config.yaml
rope_base: 10000.0
init_std_qkv: 0.0141
init_std_o: 0.00353
beta1: 0.95
schedule: "wsd"
Each number is 500 + 50 x the weight over its row's rms, rounded and kept within 0 to 999. Layers, rows and columns count from 0. Numbers have three digits each. The size before them is the row's rms in percent of the matrix's.

# layer 4 MLP up, 1728x640, rms 0.0545, rows 62-98, columns 512-639
104:559459375439513545430448419481578504572427556541557536591509523473495605495507571470459427535510468447443526490665505480471592520527395524513542559412497389536499559482494548492500499444441513455448488540527499518490528536419556375611522433458553444570516510490504446425514546531505426463449482448484534504457465528517462501560466497629563523527511560435500364549414541516547573510584
101:469478553556512457495552584493499452475489530512531473475510514532433380382494463536518424458443577431506518439526462495456516452574415453512542441476431402558396493514489615477482444476603447497486576471517520542579529515514546503495455492493458595425491526405558496446540432517512551531555497469591466549491611457487427472562478533477469502512484548423579554448465482458462492499424
103:566469499493471622510492527539474624454479414371485446550443569532446477522460496521457488580426485520487559454517519533521517483522510586461401508543547417477503568530439436483479494475411498532579368562410502424554420512447460506481580435544524555542514539514421527565490442473585390572511538440489515552532457459548549503482418506515422516397507417479485512462489487502527524449540
094:498558484516520494445564530421548544479453560502683412504496500446443438543518481536516450501522501550524543526509516475523523586445580488547487569502457547477488551446438493524424506473483438475574469463473568468518477561573464532527482674436483461535515556392417536467547527449490430436520562425489523493571546551476582504479517477446521437400541448448476583538522561543597500532541
100:498527359466564539534472508487451524518511536472524534452513473543524557511515520529552481554568547453496505467432569331498488492542506555530423455545496501446498476395586463474385467467447447554563488523487448545499497393514522454511480380489501443483480542491501495487564499460468498522538548483497604459497468527489526429630571491526433508540436442493482510573517548502428567518484
103:393447433586518403467471442593505525511534441482486427533484520597497520517542481530534497522409487507492442424489574552499453591548486455606450457551502585521564410594476513485467451435518488435506493504620569480552500538524462454528535495436560498510545476505568564543374596503517485547452495505439503534473476511508534462556453466490479465473532461569615526478517499521447447499435
102:438518494508490511474401522576562477551526372442483544463508465466466562440413442501575584439510557538472491521503450476592583450473470464613462538453417526541444434425526489509456545441463539518582544547485504484563487474501486467548435501502499478461434523516512443466491474555477475562501489434567543567482494482505505455543507658461442553525528490513464525494445427525498551436552
102:478443442553488518539501439547451529515527524553483470515488428447424479557566507508419562476483437509541512495522438488443487487516507557435520477472519414461410521496456559551515527452483518516467530483520532470454531463475409510452522433550511512433465532455463417524513432469446507468493550474529409465523646537546507495450517523449435345469510430472512458497482543447525449550574
098:469597480541501520492491537454480499530593472457442506453495523423362497482502520522485528545565542541629436456521501498533443468552532588501563546442568460496438491569457588467462435528495453460474499579491548498499456470481501595539519473452472448502536563492476567619545503566428465426502432512478536575551478541494514495491542511442459554508524485480509522614489550552513504499557
104:514547468462498506479546481513320589526476403496383466476472474443580409496520468611578502538549516424495468578571390496495508516534532533490447545469561444428504457510501525462546559576429491538530521500496442519570520546506585427436456552549548448509470560579621478503442427538478471442492557493451503521549490522453514516484508472507533518509536501497603483593523462497577491533483
098:506465626522512445435473506468365548491438505580484623565519493564609460470462483589472540623525556659450377396546499463449505487582467512417503488509460410439464405494525470429470519518609602556507455467545475434437505497550494518501488444457473585510472467608450449501506497496524510385477511501574519480491520493523497442473464596511554482493495470509461429484582471535552448472524
097:535547490463516481506595558425552522497521540508448391453460458425464499553529458513509471456575509458506451589481482508472518515575507437449445479455441431463545548538401407472489474554486444536390557490517521516499586352479470526552531508573544551458581499427499466513518527424517522492479513426434544465453416490549485460504488418535495490554539479528604557537498478460589479499493
102:490493559598509504392500518507498555505512485516491540490402454407383493389542465481523507493542414543532569469476544434535516550452528435473488581487516523634468560455504562533503547353544527544423452530573469515433508468482383526508430522564503474488533467468416588491464526491467485503443579510470508439524580423556521545580503508491488577505466535438548486488520491447482567501441
096:490516489538493434503459540435420593541492484514491473500617534465443554554477510440550432480444548496555499474567535492483549594633421532547553520478399495430455474530399380467439502611488545559470546501494504541479563488468424479429572499473574467521483478487491416426568634523448505575522451476604520455496523472416552494469477472466520464571521467532468498553518438524448534561399
097:425627513489528489499413488543488559540501491502518545527451505532530549513479434471530459462521534372576551504507383424474446594452512509448531441403635463412463532549516430500471384433432518496435492465404466475572471518582462578475431465542613454528486422496573448486508524517469432553492495483549478469596484516528515471540510445541457412469543442432437515602533541567516575457482
104:517493486563515562529550515516432432509570546471516527527507626468496530437415450520619410525586446531530509428479440533538519512436450497582464459464474480502434481459495445507538531461506543513559469544451524499531550513503440496481455466472495495499642378543531428470519483540502539525465562508496509515453540449471480546542538453544499393480517581523473465527519506429444372587447
082:558581514468473566574443499538496548474497410474418500528568536485545495570559450525513525508518509485487478507413586512496482479433422444417471459529527478497433571416505529568473536563490520508520529619458493468363545554527467459484428471412528416381453522405444446456474492516553468486540521543527552408484460532436444518458483499534485527438445503595550444542563474492490411490516
102:489504550463517503457546515526528569424409547504540440523567575509506401411497494448498504585613392441457498530575486473535564517556366516478514520402562519489484491417546566531432572531468563519414491450392420466446490527545462455514480518663568542463454541577473466527584470479497595470436424490462452483578459544580481499468412523534544476429490575539490471501407478480491461427497
106:487475355600523529457503526447454543515496473450479513514509421543510516500467564471392475495491442372511501540453441561573496472500507571498545532472580548601496467474506594507547426485534490402444475440529580498512546421539433470400513481527506489556434495494558464541494574606582483436560429487549539495462547422471475447462515487573422549487475580556538490521482488490474466473435
108:532494576448521422531567502486500602488526484503440476507440491485508530447487551500548526443477522485466494506446448496552432564539526551543532569535559445500517416468485489422527507503566412524434487459464434468511471574448528565606460487563610505596572530504446496535499459550547465520442435549492574482448501438467434494398527374484400537477589584490619458576566520472458554620522
098:445486525506539490492535446504458451445498441516490469558430474481459443577563518468539466473654508514489534564430452475465474482506497547478514477467520527571491492559491542549572574543515457488481575445478506482414471517459518439411424561552535454500566515434548482475515438548447579511570416546507448555516462453521478569571456576521569532603516446477418513442454503480491440468522
084:397508582487516544527504500515525505509518547616525412548578428496473529448529451554437504506484524475561557503501497459523565492460485415447438555499509494451504548572452458507491446507488520394475397513501539551516401544536444442494524507594495511493540471549461458443505608549573594582534578481569554506441657535461472535477497542587560520544551541461493462514470514485471456471511
104:548527464513459458500503432501444481596480481571478485525427528462383483513547517492531498478522535437548544480479549471415487454438508458565509547557456508497429534437593538535486409568487494478511468488567515525463431490545598416476502535539506531452542478515515535466472436462546487577443406482530474517512480531462489466550424417463504429561560561467469545511580517398507547495520
097:608525455498490575552535548508431467525545567560495494563544565469503544519552560560443474506467438502501492504525476532475599497483517576463497521471523539515454429489496405446426535541531590520483495415485495488559517544488488510546553427539513570502452483477599581519449419460581425462535537407533506398491468523453512479482469509539476489474460431523441460393522531500408490474500
101:451501528473524495592480486553490499453442490550479537565469529569496485440479434507518534505488528469531496555510454485486398518451574469531484462486579509504450438572607464610464490505516459492541425491493444509460467503531514543523481480489511556515588405425594482524436489476559459459417466440503497505430519550485472557420532466566495472558536487385446474560526499462536525474485
092:500435534442418452445544594484492495438472562474536463551513442439509554554489480446481542451564506480501422479548479484608480529468542487469482543454521489430567552510542573464503446474526505523455505419484450555487471542555520514506495430519425481518575548430523479528485479424432500533557512484471532519511549514448512435532430514545528642418505537538516439524486575574524539491440
097:449549458422548531551516557453475436424495443527504419508486510541507511509500547434406473543472515537527470548464427446569486480405452498437512516519473444403460424584579549475514404518448534566524593473588604534554408597553447471528527564536544572564524529452430602492443566585475422493424547496511468456434451503539511577443491428480567546575536490469491454573523529453568584490508
085:485457619498494499429443546529455569430492421509504576491534436530534455553451488479380606396518574567541545508451444511453520514502553501450556532459495482544484513499468466519523626604650504534414477451547409503539494498508443494481513564515611465467456499572456574509393534485562504529458489504496427428531483529483459466432546466468532439553519516536490538499444546543473456488417
100:453460548485411550499432498402478563508432535530506569476484501463521537585457481543419511471466619498491473487462491520471440560440435470487456434539592546575461505480583454579471494385507417390407510517491452549586487576529514431454467553525579445487535429471582489533452507546452602455433535522541514401550456465537479436417566517531543499424533546550511555546473517456524588414457
104:562462525545503594419477481474502536530520538588548471478533495431370402406498468430555485439548512464496499463471518508500516533396514448521536545471586513446453491535457419413486549536480466574521472478492539454422518450519384472476536410423495516445466479532503420513527550421539416427472449540523470495534446522451451358427521528429421411477524555558590469538433490496586519533447
100:440454473506523477525575439538471532554484515478588538481558560585498577466454533512492569470568602522578553488527548499499483464435477492554500472578444531489438472541518526484552536460549502489507450542528462471456514515465473514476532476422419475536463519567530424505569553441470430616464442477447533470499508587406504490444450442521477495503510435464541505495562463489480419540481
099:510524551504494469478570520496562458508493511575500514454465517511444425519479506489512515466505452510566530526468496498594559494503430515532432551493437562526469495529520504489445491507576533625563455524490529563489448434501407462549525469450503448432529549500489481612538523462558467439384462558428495542455477490549447383591586431461544471598500526520523495508488489478548496607443
103:486513567457450426555505556451463446430501522435524476470557488449493492565532408560573470569513522462498542547568524476454448490449429477469497565481567500511449396529498449496491481458497442509422494524459513441607524577441508501475481444504471464483477438527528436470486507468542519447534420554490484371445549530438491432567449499626456356482560474392548507515543566442532506501480
101:417532423436557553371543580529512486538460599466494543500447520433492477520511635501488548437519504481575479556596534478538502434406512501515415463542386472505502458477560494523546466440442498429509485473488531562494449550493514469495446468454564478488522435511539498540477470569504435389519438519551547625495564418469442488477435526455499514497487467555545476403529542473451512452442
101:540543509503490570504507564480443523606543483550472523425467482402478471549455477475556503592481440542591625557559469573573517513446539537594512526515598442538491465555483477534526433524492509532524496488485439459517520498557440563461545475521518493567417439559566469495618495453379492426497506545508576435586456536478451537506517478486605570666481584584527564499444492558564493552502
104:563556466515499590547557518491498514515493408415431476487401528372544495466509480542526488475472514446479596440525492458416484527534496512579498488529579523532542604432421513567448522554517444573514532602615506465473408527506512477482511502511495507500471472584481615520495462457577517378434582550488519519509463553443483494493515422551517557588531528558528451471470400516396460498474
085:534461399441473512535483515527613451538499469447477506443521496499466563515530514460500504520435501486477509449535481538478469482572511502406515410560548397605505498576562521455563543456548493458501427431452471532528522360511529560406427572524397512545431407510521456528495592548519458513505620510488495496549464592521411476474566441548521522478482427498546622492502473442467471523531
# layer 4 MLP down (transposed), 1728x640, rms 0.0553, rows 62-97, columns 512-639
100:447481463495484490582543533450480517515594432499507485528550590509524547520492527535521509511481465548565494541510430372558552494419505492463524502518531492491515476519474379434453524557481527479479446408531548582426472503467358516466516413523513505505481478496512617437591505519518569471565568473492449539484446481555554388487529525393493472555509580496612512438448489457550417447487
099:408563385493507534499455482518595504448512544412520653512495509407475397467488501462541529494466424464508480451464479391465528588608497451448454541557515420389504565502488538553422404547482639542471502467446489483540449527539491498510508490445549529499531438435422499534552559445482579519510462522412467513553515537530552505492590499530516488478382490529470475491427515492555453495507
103:537495567462379636467508574477475560498521587525483469513466569569472469492481540504490498599477470537464492507456519556485628569538525528522505442536455558497522529487463550589487445502553507477528552478472363588528500501409504508469504555504470457549470542503502517515474449353500436589444523563528474467474445485530492465420525382549440493468439508497510489548469492500489460540575
098:513495458460491456552508403536536534485528425393500440437493551508477496573616461572459489519526498510549395539466417477423511517519536500552415421516585603493431373436480561583461516426520425530574499559516532459516526464487621536592504587549481468530445531470538549562512539401479470443492568411476473515496521514445524561610429504480499519565631511534395527478502519466522458464463
100:437539457545545580469508540495401574542417547447518629470542466450553587459556603496450531447490499492516508493479477549532525491508533492561476457407403435480473438526495472436545448543501534462498488464510442453472422498566516622606574453556457501539527458498612545496589600397493536493592495539535533573496468544511449517554548509467461522426433491503512538566455457576519584422430
101:467426521426576451441458460578702556403454449534581544498476516487368604560540493582618535494512523452562490534535464512462521405437458498569478390533448600487524454545530537500545477535489504675528435533511483478458524543469451445538454456556447510531497558507507540480527554486496445542462491541505552546552504581507560462546407506629495458448538513501562476593535468520413456418483
102:501460458475480511592425516546458391565511560479621502391468441447477484495465519534541512559473517452544549530540408518451599332496433471509477576462461604535484443514498419558508547530420528537528447573537504459631510475519504549515447500450549498432403512508523526530392550510486551506465491521572491493466566474531473515546549485552619548517499491434563505423471414532567466469562
103:461436515434509494467510489508485559483527525446520579547421562420411417462608569570481505440412467526517629464419518446485416553579527463487479513528493416482483501554487523507538454534466505483566539468561547562498531498521413486452546469511529524471461412454558430508509605531480504487414483461462491551455526636441519513522506540507514483533594466481463475397439513453512411455549
099:503494329449489491479468439405359487480554436490452434534519470451448416474577460455601572481554501502540551506608437584507532512586498476551419490451540476456523546517466437532392561556429457458423429567514434454467496457508528477452457512461492567500520527515550538443573522499570558507598442494520526533531475524524451481504505492597512527553537479504423507506515492463446408482508
101:494543550543507498513390385541519534517482589481518508568494601500496522436504500509589513558482471496458498460531390503464470555529505503433582499539527387575621490418399565494507521474440553515502483473547451517580474642445436491451454500575475478436464557481566456488491382566520463489589490484564459513512519583501533582513480475435541392527520524593581449500535512550521492530496
101:465486538486496470516511445545500544507528593403520479482549428564560537490515476468476456486482567489518440561486599524484446581443541449466537549478577493504559433525440501509535440476557444500506556439431541490501410531466373510688426476570445495445443548508514502405544470514486476472475431502505463471461443473483565467479548484520431425472598596533490504507603571496499584460600
102:525573562481452535464520406494539468483480539520531489494513436495415471527459523552501377525541493587545504508461518609521433469475601569545486493526488592516584533507483487497498584573493553624473525508544450416428506438475481520489418411517453366515424477454522517499508454557567577502417534488549563471501466544474467529389537399527495602541538471556557527607499549442479532482479
103:478540553562530530581536562446429427399445493513452416503474482406636440525458483550570472523503414437378582560489499432490559475602569482451454483515509532537465549510481580510543522449457443491546573506365464468533499456536563455501521584497494449436502518574439488548443510461491554537564540604564458450432410530485550581489503444508504418518475522497483372391495494478526483499476
100:565531541462489495494519403498480515546542390468472437515509462502564670509542579529525471552466576576469459482483464438473518496557496527576509564434504443439597442475464533490468511486486502428496502526475497484494516508558536512458445456541507502556540400446474461534528468504503562454521430476609516503385587450536573575480523556478432546528532562562541428495492512451493574423455
100:496552487447575452459451357493469411523542470511508548467586519494451550469530483564519534500491480580478511491511392516479487525430533499512514534481521430458506581404507528461486448430485518454500440470533561473509486475553553437492497587552478531413495540491494462446498418510501424490563420548480598444492472534546580529517434472496465448480489472432488462496419463556485495495576
102:512480569479453489528461438522425562460591414434467493542585538566504509433527544529530424439391473523433552548569493500561473519417601584541529512464523497453458477508487473517464423511537491480392444499463451480473491475594591437499571442562477508467548458431537484541443472494498545487643577457518514563552520511475467496484519414541525501495595495537487390579463440484379523466433
091:539591505505466522512454540514491550509508381506397564479504474627457488382448546576579408392534528497494496520478612488527447501398528463465503438424512420456440501462564574543436497497523540489413452469464534432454508479567458466384430521507496434434433458535412524486494430498541439478523506560552607473536630495480617555528544550596494537447479456484475450506405476527602478519489
099:498549499502533442609449487557360544355528481458420447555429442389535430501643504541425500567499484446497543489500494545507472358580507464580468465538560451590448416564513566498410500479509470453460534513515455444589548485587432451539543423543530408564550522508466492535503463516565569594533539491394409554462471524521415508518526416573452454490513434534452507490481505494416488462485
105:451382457544581482425525415438494506392580452504467425515497476551534490505381538537350415532485595400441468543572419558540537406490594603497490535565494560495485545518527512579496496451533537509453511532481490470500470488535535532583493554489527482489491547462396477465560505487592572514497463497615561463579573551524551506476536511513510410486524526545471468527533471468514527451463
105:527563433438573596431615440567565446427602472486450470475479501548485459444471508453560470550544493472517508554486482490483519461541479574540517469583523471588403521525509501483512490462472648441490444486457480488624583484446482473434399510502502442490448483495409533449462556477465525471471480559466460485441489436521474626430488666511477514551412447483451454520474486551335533516505
097:502556440553507516593512548468483427458534435560446572612487429525606381462463459539559527573537513532562500508614541504557422449556519506507419487538576532531480582464624432492481492539480562481472451441439510467474503480573483438466472382432548530483542499550506559499586526451613459391495474546512497451506506507458495586493539512536448494509447434566450473500480470401502427475466
084:566425489533484434494441600476467509589490637539559468541476546502451622424375471515495624503547446527542581404508504518605483518404530475612494529525518464449554466451413422533574557523540490465522499498580489530540521459435465578497467481416451437456484504589520569601605492500486515526554563518518421564437530563505442457504526461442531464537520477462498489487559589504409633546478
103:467487574501424445496365534525498604578408550574513561517503550572459514506520460557477522437504543520564608535466540432476524522553489462526529495483424601590461390523499480456421555490463515516624468539530461603442465441433583457542499528445457453433507549466526534504477507400546487390484408516481421504500530450448440500518507487474558490582513547506469507534479562450498483536510
097:512483480549505519508541524532486448467490476486410530461394513457426467487444475544517419475491408490387478549478485516569455425396499528531531475502590383585531488448488559613512483480530468462516570419447512475452604539475455578492443435421526547444512506389440450431483507469454446488399517488380496570551490450492460407474487522552530428422471391546559461470484497506488485532537
100:456452477501506464524592431522565521436528502469505555542533416521506490478549499525478447497535483492506409420583623495451464469471573441483542407481474428480627558506540514511486499539473462510485515494500428424517426508425494529548471426593519541553410480449528491456483470564470474485501447393495541518503522532437444481442587498515354574526477511508488480394465496498500556393523
097:518565499486518558550509472458494502321478479560547487456446540564502465455431510459535478600489486522483583556453511473520432515572485553505522479457511506595509531498470481525500505404459519419559483490504547421615454561493480519539420424551534530370480484515498520498542477531506410473526504562602596491498449465406570471542451513471434497537563485541567412438560457526549543433476
100:540530508434554487445568554537442480472457510535482487450608403587482435512494555451464489562530431558599430496488499511437488536448471429510534521497537548499520501521534520465515514461478522486493477471583506547423536535508572501524514535523398593523323528451591483482486433544453527486447511591480495503432481449533486477496549512465400460398494515435519479612560458489513545473384
077:484574462529538484517502592557509537500598537566422505487535512641596412412589527589504351495540462451444503449481578476362416481474425509507588528481525492525533540473518449552526625467551564480431497576524439433534570592489473431483459461471500473538476499459502414399454537432537431533473447611445523466532611469520627510537448446550495610480488448514470541519490526514517527476466
102:466479578477471485376392464411518507564500452423523570564493571525431536524507473469490516548469562544499463515610481516493478587459508556513446432499537479568505484522566494525476583405520454351510516482497498464510521594482550422483475551502516535517494495545519409490460530462520470545529473420595568584529534549523537518442578570484554523396529551471528447458499537470519449463493
103:470517473589465421515507398612571559471474478495473472472441455418501445471454538419594546406527488467546525561449583518529469472506442567482452546422534458453494489379544482513506415557467469557531502560448574465521423481513471426411479498485509482329564599509474450466545538465528502593555606576526525567453463543540523418470465451424520564540613458506547458489506545557527502498601
103:583456583471560473492505541535423443458530398402597443501481588459497514487480462576536494571573562549442481497518463526475547516616522424415535499562475440453451533556551458624544510412435537510512487423511488550463549511487545506561571508492510549424451460475595503445592493515465555491587477619393559501505558563440488577558412540468523464510558581585424480482454482445524503438430
100:519499475510578524520531433468437578466428532485544467501581458468491503525499543556462436501527465486597572449490585559371506558416586500480442490524432467503477524447545504563451504524456521568379535515464530430497508554519475447500506449478493473565480550418570440489506549494533567581567491496428466560446464520524564495435481513598567517493472442580421452503522449509478583572498
102:439546508573492517454474522518456409445603422463481496464483519484462496461451544600622434555461525548551525469359497526489481498549462522462505516354450511522461552512544505484527456542475547515444633535609495633481513484482578436417448578473430563476459566478519501534506479523505467614437488506523536449527459444552442489422615509493583462522523556596518501495514484427486473515527
102:536504564529495456495457561502519528526582437456483534555521427532509538548483520596508538495455492501549451518390452414488530400515553492440533469491520543441588605469463528451442482572438476547578491439430477576500501546485472492425484442493471603598521454546587526451514507460512497557482546565489467502479447504524514488423447406521527483486511604454597473580523502517539490517492
099:434535555474454496517504407475424486527391470517581550547521451489573486500559444561530463562483535386519484476471524537502384523534485506478587405531645474430524476504535488472546543477498489537536576569467459515439474424413510466489517449459508493536447556529608548474430468505539453470526582468481557572563499558545488522587555520414551412561446454504471567550494523544481488515429
102:544490479489551521570491530421549410440509483552415519525413406472476551535473522589420490461603422580534596493558401532544464546540526469484550532455572577415415523554495574506428496463497491550514511473454540460489523389508553439521398487489491430560530414527419492632466469455420563472426543491498552469488524502506472458543573463465506528522495472495521524483476394491473494475500
# layer 4 MLP gate, 1728x640, rms 0.054, rows 63-98, columns 512-639
099:429461522456482540585513479559473547404521463523547499563504434592541527466462450500543440480567473485492524457526576466450517527419531489619492480450395481457501478470545439450520520489511609544495511472497463537511528527455506378589473406474529341546535503490493556444481466611412435491470572454398483483546490394473363503559605531457544438509495496519521430509501490468530443518468
107:369547538568416527534591592513585508507536467493558485565479559530558520519451487515536571506558488472493539493537581414474567448545488441536410498539517564460416460436467448566492564505468493497515437462541421606614523589517538500527614482495504512496513501444530430516519429564463493431490528488560537502465521528514443501488494554486474495428496524511515576521500497489517458604598
093:550437471472532521530537525490462509468509517520450479573550521400400411484402591483449490553592508478493416539560528486548546461470365485419519430487494496449452559473476471575445507506498508607517456532520432529492487493435529515425517568522491500461588526491497411587460465488545542454565481395610438540519418465449428546457428487400530494493559384549404473468481517437512466538505
098:489516401458491481439424489411435629488555573580542474378431449576521450643508438459564521554492497554504498484501502421651487593572456508554490434526517481476447497498534537508515441445570594525490512513446443537547483522475460428430537446561494479457540480526542554403483545413480491497551433546564537524480377587494461522479443508481489515518505536463594621478565575439500474494448
112:485479507516486491466574497579478518373507473504530478544542462462496654541596484471418662509520468428525519513474567539545486613467422510487370491565467515519512502448615476561444506442444510494456475522593502432526505470453453535457510555492497492493547455415468590456511477578563541496532520580562524487506517537497493544452627465499453511414532520462508473390523527515479438474418
107:453496476458471422463464476444491502482481443503522462543548442571489543509484466470507563476517511592544482433549517364457437488594523500687466603468568544557497505547552454572389496469440455505513492452477521551464534471423497529530497473434552427455536560506441499500521452461446429460501467535566450551440529501469439546483527535506549452529436502530575551495576538555536485397521
104:505544451520459475552525532527537477425516532519504420502513458423493570490626418515489563498416506396528426545523483402537587538484483472526428504461479487535536508444572505494541499522466461595475520500479480532531538408440458603564491486498568581563541444577474545611444529487448450473496500474477548500560604390520474556529541486554517493433615459508516553590569450457490510494481
099:412502508580469424486435533553544522481513473557518496485449497511489492499491501467560559566535445480471553498539541558563494473495470560505434481426350546437517567520526476475432417484546541521527564455521368488486501482454389489487412431577529448469428520439496536490474455398429518487500471362436475536555531436473534563479494477612456507492511478537539441448488487518424541506512
101:496524446567458507465496451524518427532462413498467524459433461656497445485442588451514546602479521550460512474471584583425481614407552544517533570520565504506528491533451491491500485605526558482541470561501485459529460502546419516535561490503374456487439518465519531491464511515458456490539478485454443469465423539560548696504441565456456429562533452395503501526407533472567477497458
102:437530485570516454484527474454447433525540484470512476494446514497519427538485457521447535534497524423512448563527519518492588435520473518565494523445610378463571506512576609580540486589515474498545530456451462490488456506490460445553469569523541452479562552495464363435462520512463446439472469516513462528439512432494551486544523483482463520477512482516487575532529542467455396460562
100:534565542498514420611425458439462479450521513542418458482475549435410516432491459524557533518515478538572474467476486418544464637517572483494424497568425547527489495533443409431396447552537460455491510430513509579501639489534486457564518435463535452551617553469460446527488513528527576551464543547522504498439518431505491537405468502473541548513551487532548496544491568553457495485532
109:483616502533560485543628477498418493534490405458483431508503493509391518493478496566516455554519445507507516396430474443551379578524473429430519486516482490507484502450466499467542479455545582468409503507422537573368500556455426502574430490492582596511547499470454540620440482444536547454541551503410462517491507487525613490486497496434515467457567434484563435535494468581486539430511
093:590371435501512578556488531473585439551481479452501415500465582389536495439468525553471536581506433548479492468441536555469476520422512460460403496404350483463460515592531418561539473489512474578559442552514531605541464515464574543506517404486490513481557468482477538578465505548480515374504462566529484517505497471528429537448492543480469449511518436436419588577474504526553520610400
098:538487483492467490466600544540484491543502603445360478520425466486542547556514523502451620468487435367506485448514605422474446530542522586465419473466515551442560499491500538535492512582580494520478571499497551395538501511563518518567584456440539450565402449516510499563552566427460526529564541438456446500500459428458452523430557459455510469469534532560509491485556552407515484559512
099:556516493466499511501563464569503484560600562398533436453464455552429453577563446546476458504486547488521492541467484543463518498512523491481542548439451417515469555418414544517597440648504511521403560466480582419543535567469497493467413523437470494463549460517568415457548462462500439393450602438597526527479559494485453488455494374475448449468509490394474501543434429436510563491538
075:547569600478515411530438395451472549510423511376467532423521536455450549531494425444565568535531505521458520565539513570540485491519446496408531509605526571569518506484463428426489473534461409544462496483425540589437477488515580473492446461491562490496484578430450510517521602451532549540427543454467491470519515523437348529573451547523526437394506584484506529488512467474429453504467
107:446531574475392538493508443473447596473435485452469455439452503498398515616466597523500490561485541410430541516505471561533416387569440471514514429421528500519505474509492492376475478477496486522527489379511458558504572461526463530451508489414496494454445539473420486516501555437469623524464414513537529460548550578409460535545563487488513467537582500528489411519458501419518490434539
106:543523524489530495483415496481528517449439537415446482533549466536417531525490582579514455505480463487440489521455544529567587464446486554523473532514483437522620502362493508383435484504560495501413517578541495531457476457562590460484500477560509481495569504373379644446566405536518531525575517528563422537469444464533445493523444488481450529519512501565643544514524482469533573503446
108:536410516446498438491485483480507620669499414449490461564541492522561550462450436512492433521513554494458398471608515415536536389434458413515528515486500535504495528565464503499491428493526488513442568530466593559453488470547552493483509478428533433450528523474467480515529527481478542455569446489464560504524457487514472585483569540522550548495509607527492484534566508506505476445478
094:535529459582430452536574506470536459495523636502475505558542525505530477444532526448498468516408579507495470524482596534473458577562475447604547506456553434447623459427479522511534475595523561517493493570400570494579555535439519552496532481521629500574585503465524461489460506437520389458508534433541461601492568578535400436520599487460495494595543503551578553531493472534488541490529
076:534531464450502588395437386414529474549518506429567578481566559518538554565439538491458537481489489517492594444531487538456581480487546430498544523471406481487420442448519520471497568507473496537544469420463474491527499515467449554532487489547616412550484538429482520535493563522536390525490488453530489532520469538475417540459568427462535450503548538400437532469530496425577515536444
105:517468494445548570526338512421523508564501458476543508498579437522463488414441570401467494503503498451507548599596399555573551364499530574513566552468530437557515518532550467557525485426449476461527491473540460468454440471603543468476456493528522456439505453527442509479510513519365588450551534446533495483454573514502409509479422486513466513539594477413546495417517374429459491510516
097:578567581389467527538475415480530396492507385477460568549591441500493521432478572459536502549535524434471538476463562490537571485572486475550447546648581577488502528495407523526529437524561426599489430528550598480493531418406516490483415457465423429513458505472440474528487446452461522550558441505452470555496582437505532526496498500482525500500536529430507464481458517475539464538564
099:476515501552495469459518469392516449475538472488486573463532499562495501501473500510558520510493490454509549571458459456508553410445579433524543469468536455525431457548481567529532547433476432561523553525479546495509499485451572503506466443500428477499496486444520453454506469456521522570453462430501534482462493490571456387499480483515561419483594465475568555513531505436538497529499
093:481484510413494543612451504545593481399500445470499573496346591474414432490493567448474426497377547545548432429466432501440479538451564559512573468542533485511386401482554435520422459514487511473556435456541490437521495563473470497495559467501529441560465425416485447535438427555563454534452474529547488547500498501469582535490465540469553455489480491418610553463493497517530432474452
102:505423480424541549453509484572531384528482547471555464489501524473588518497493430525517493557566466495475416501401451485549545525559473469550445518493455507474575526516512597449483527486593484485475467431461536481539470476573426526593487457496435552439455520408506520511548533440504478426509464441399412517418556477418463507560492476429533590411518488423517511461543525545529551424431
076:520420568475584490505427511572540538478471493505557601541436490480515533597468543468385589507430510527553552525586446511442486427494581440508461530425548470473452495575523529451483561523533517631545522405474415553516519455552497494493458548624567506504447501569531540456540599486501467542486545478464502505506517490484475398470547459485476378491472500579554585505440494428494498492452
108:505541506539598522494556566452474514513573488536435570399481505556504531456466537558453588508497436460486472516450560566459489506565560500589447538463427515435488506541440535437466466469460507503467386496529432507529529531509562557470485539571547528525558472520556466579472509501566434528420560494483476575605526462585588446490597579559457456476507465540591575508439546536449486520467
102:441606491529473444516419499399460488579499446482498436413498493472440601461503481422492448435482516463476464475482413475497609500460527591526468504542385614534387543413505589525493501498446589537442570546554522470636514576514592416639511514546495561508538447505422517583530464611428664558498489459473476425518474481555534503522417499482472501461534481555508488468494430532506511458486
103:407423468405567512420553465468486521468520526548530517548524503465552463476504463505463514527551401450519452422516513428447506425468522488426546520569494473541463471424604483552489528509565533510462481546548445485436580481505439540384478469641518511468615561551402523516469518435539532473537490503519469452443480460469487617490451520534542572486510485501512422460522398577446423495565
101:558486481424479479427527463541440465456466466517483497524525536443501555543507481533462569496517537539536479622573625490442387455442577435512408552582590505432488548543517506466537599642525528485501481474538605544511496581500560462518511511487497568440443530525491523446525458572495497530552472472578469614601603569600564553528421457488532462474567486493547499560499413441503419481467
098:456527447457509515564524510502467500481439419477579464509452530570424518521508437518570461532537525580544468587438506524592583522469485492534530518462559441530548544476493477411516506490539504476466553475504517496541470483582561428525586497509491481408483424478519471520471499516466428563452438535548465497469431528575516476500476502527475437571492583553501439538447543533495466467580
104:557447457471560579465603528507510463427463518511525479451519492519460498469491535511434479482450511529517419469462520520454511471568536601528459470557548548363456457541489448451420560572572545557523585514507474539547422499409536419427513519468498589519546456511464436388478398527620494600483548418548495519540571575478487530488518380548538414494537489520525520502508497530471344509487
096:487496463511451462554594554534347455446441444481510470497530494495491432470535464439562556414534566589442469436461535444487533469453517622468453491413513612509530603433542428539463434553470483560574464559464358473458494493542517523592576479513498523513509530520546530437542491469451477486456449419469470480485521499537481412492474417495511583509548495481605528377491468508428504493539
104:450522443517500506478578488474519518493508447470444609432402501336545504506563512584480537490491496483461559409520541487426539515513491572469533461482616627471448587496449542599456544502582431577506490642517527530469387578396436501531438515470506466500434440490377493493447557491529521423392523552467434499512492468450476499515556493494494557551546519460475475551561510447607510549455
080:535529464560471468485429485511558569482423545488482591426411542499515508475535470548561457464515385497542493487557492509513487535638404539537447536469501563499546495497532577436523478482560474501623445480527497443532482506521513542478443504506501501467505524552460544503534514451523491447451545542535442536567475501578422510458500530466431548461541485479460515517534449435551481427505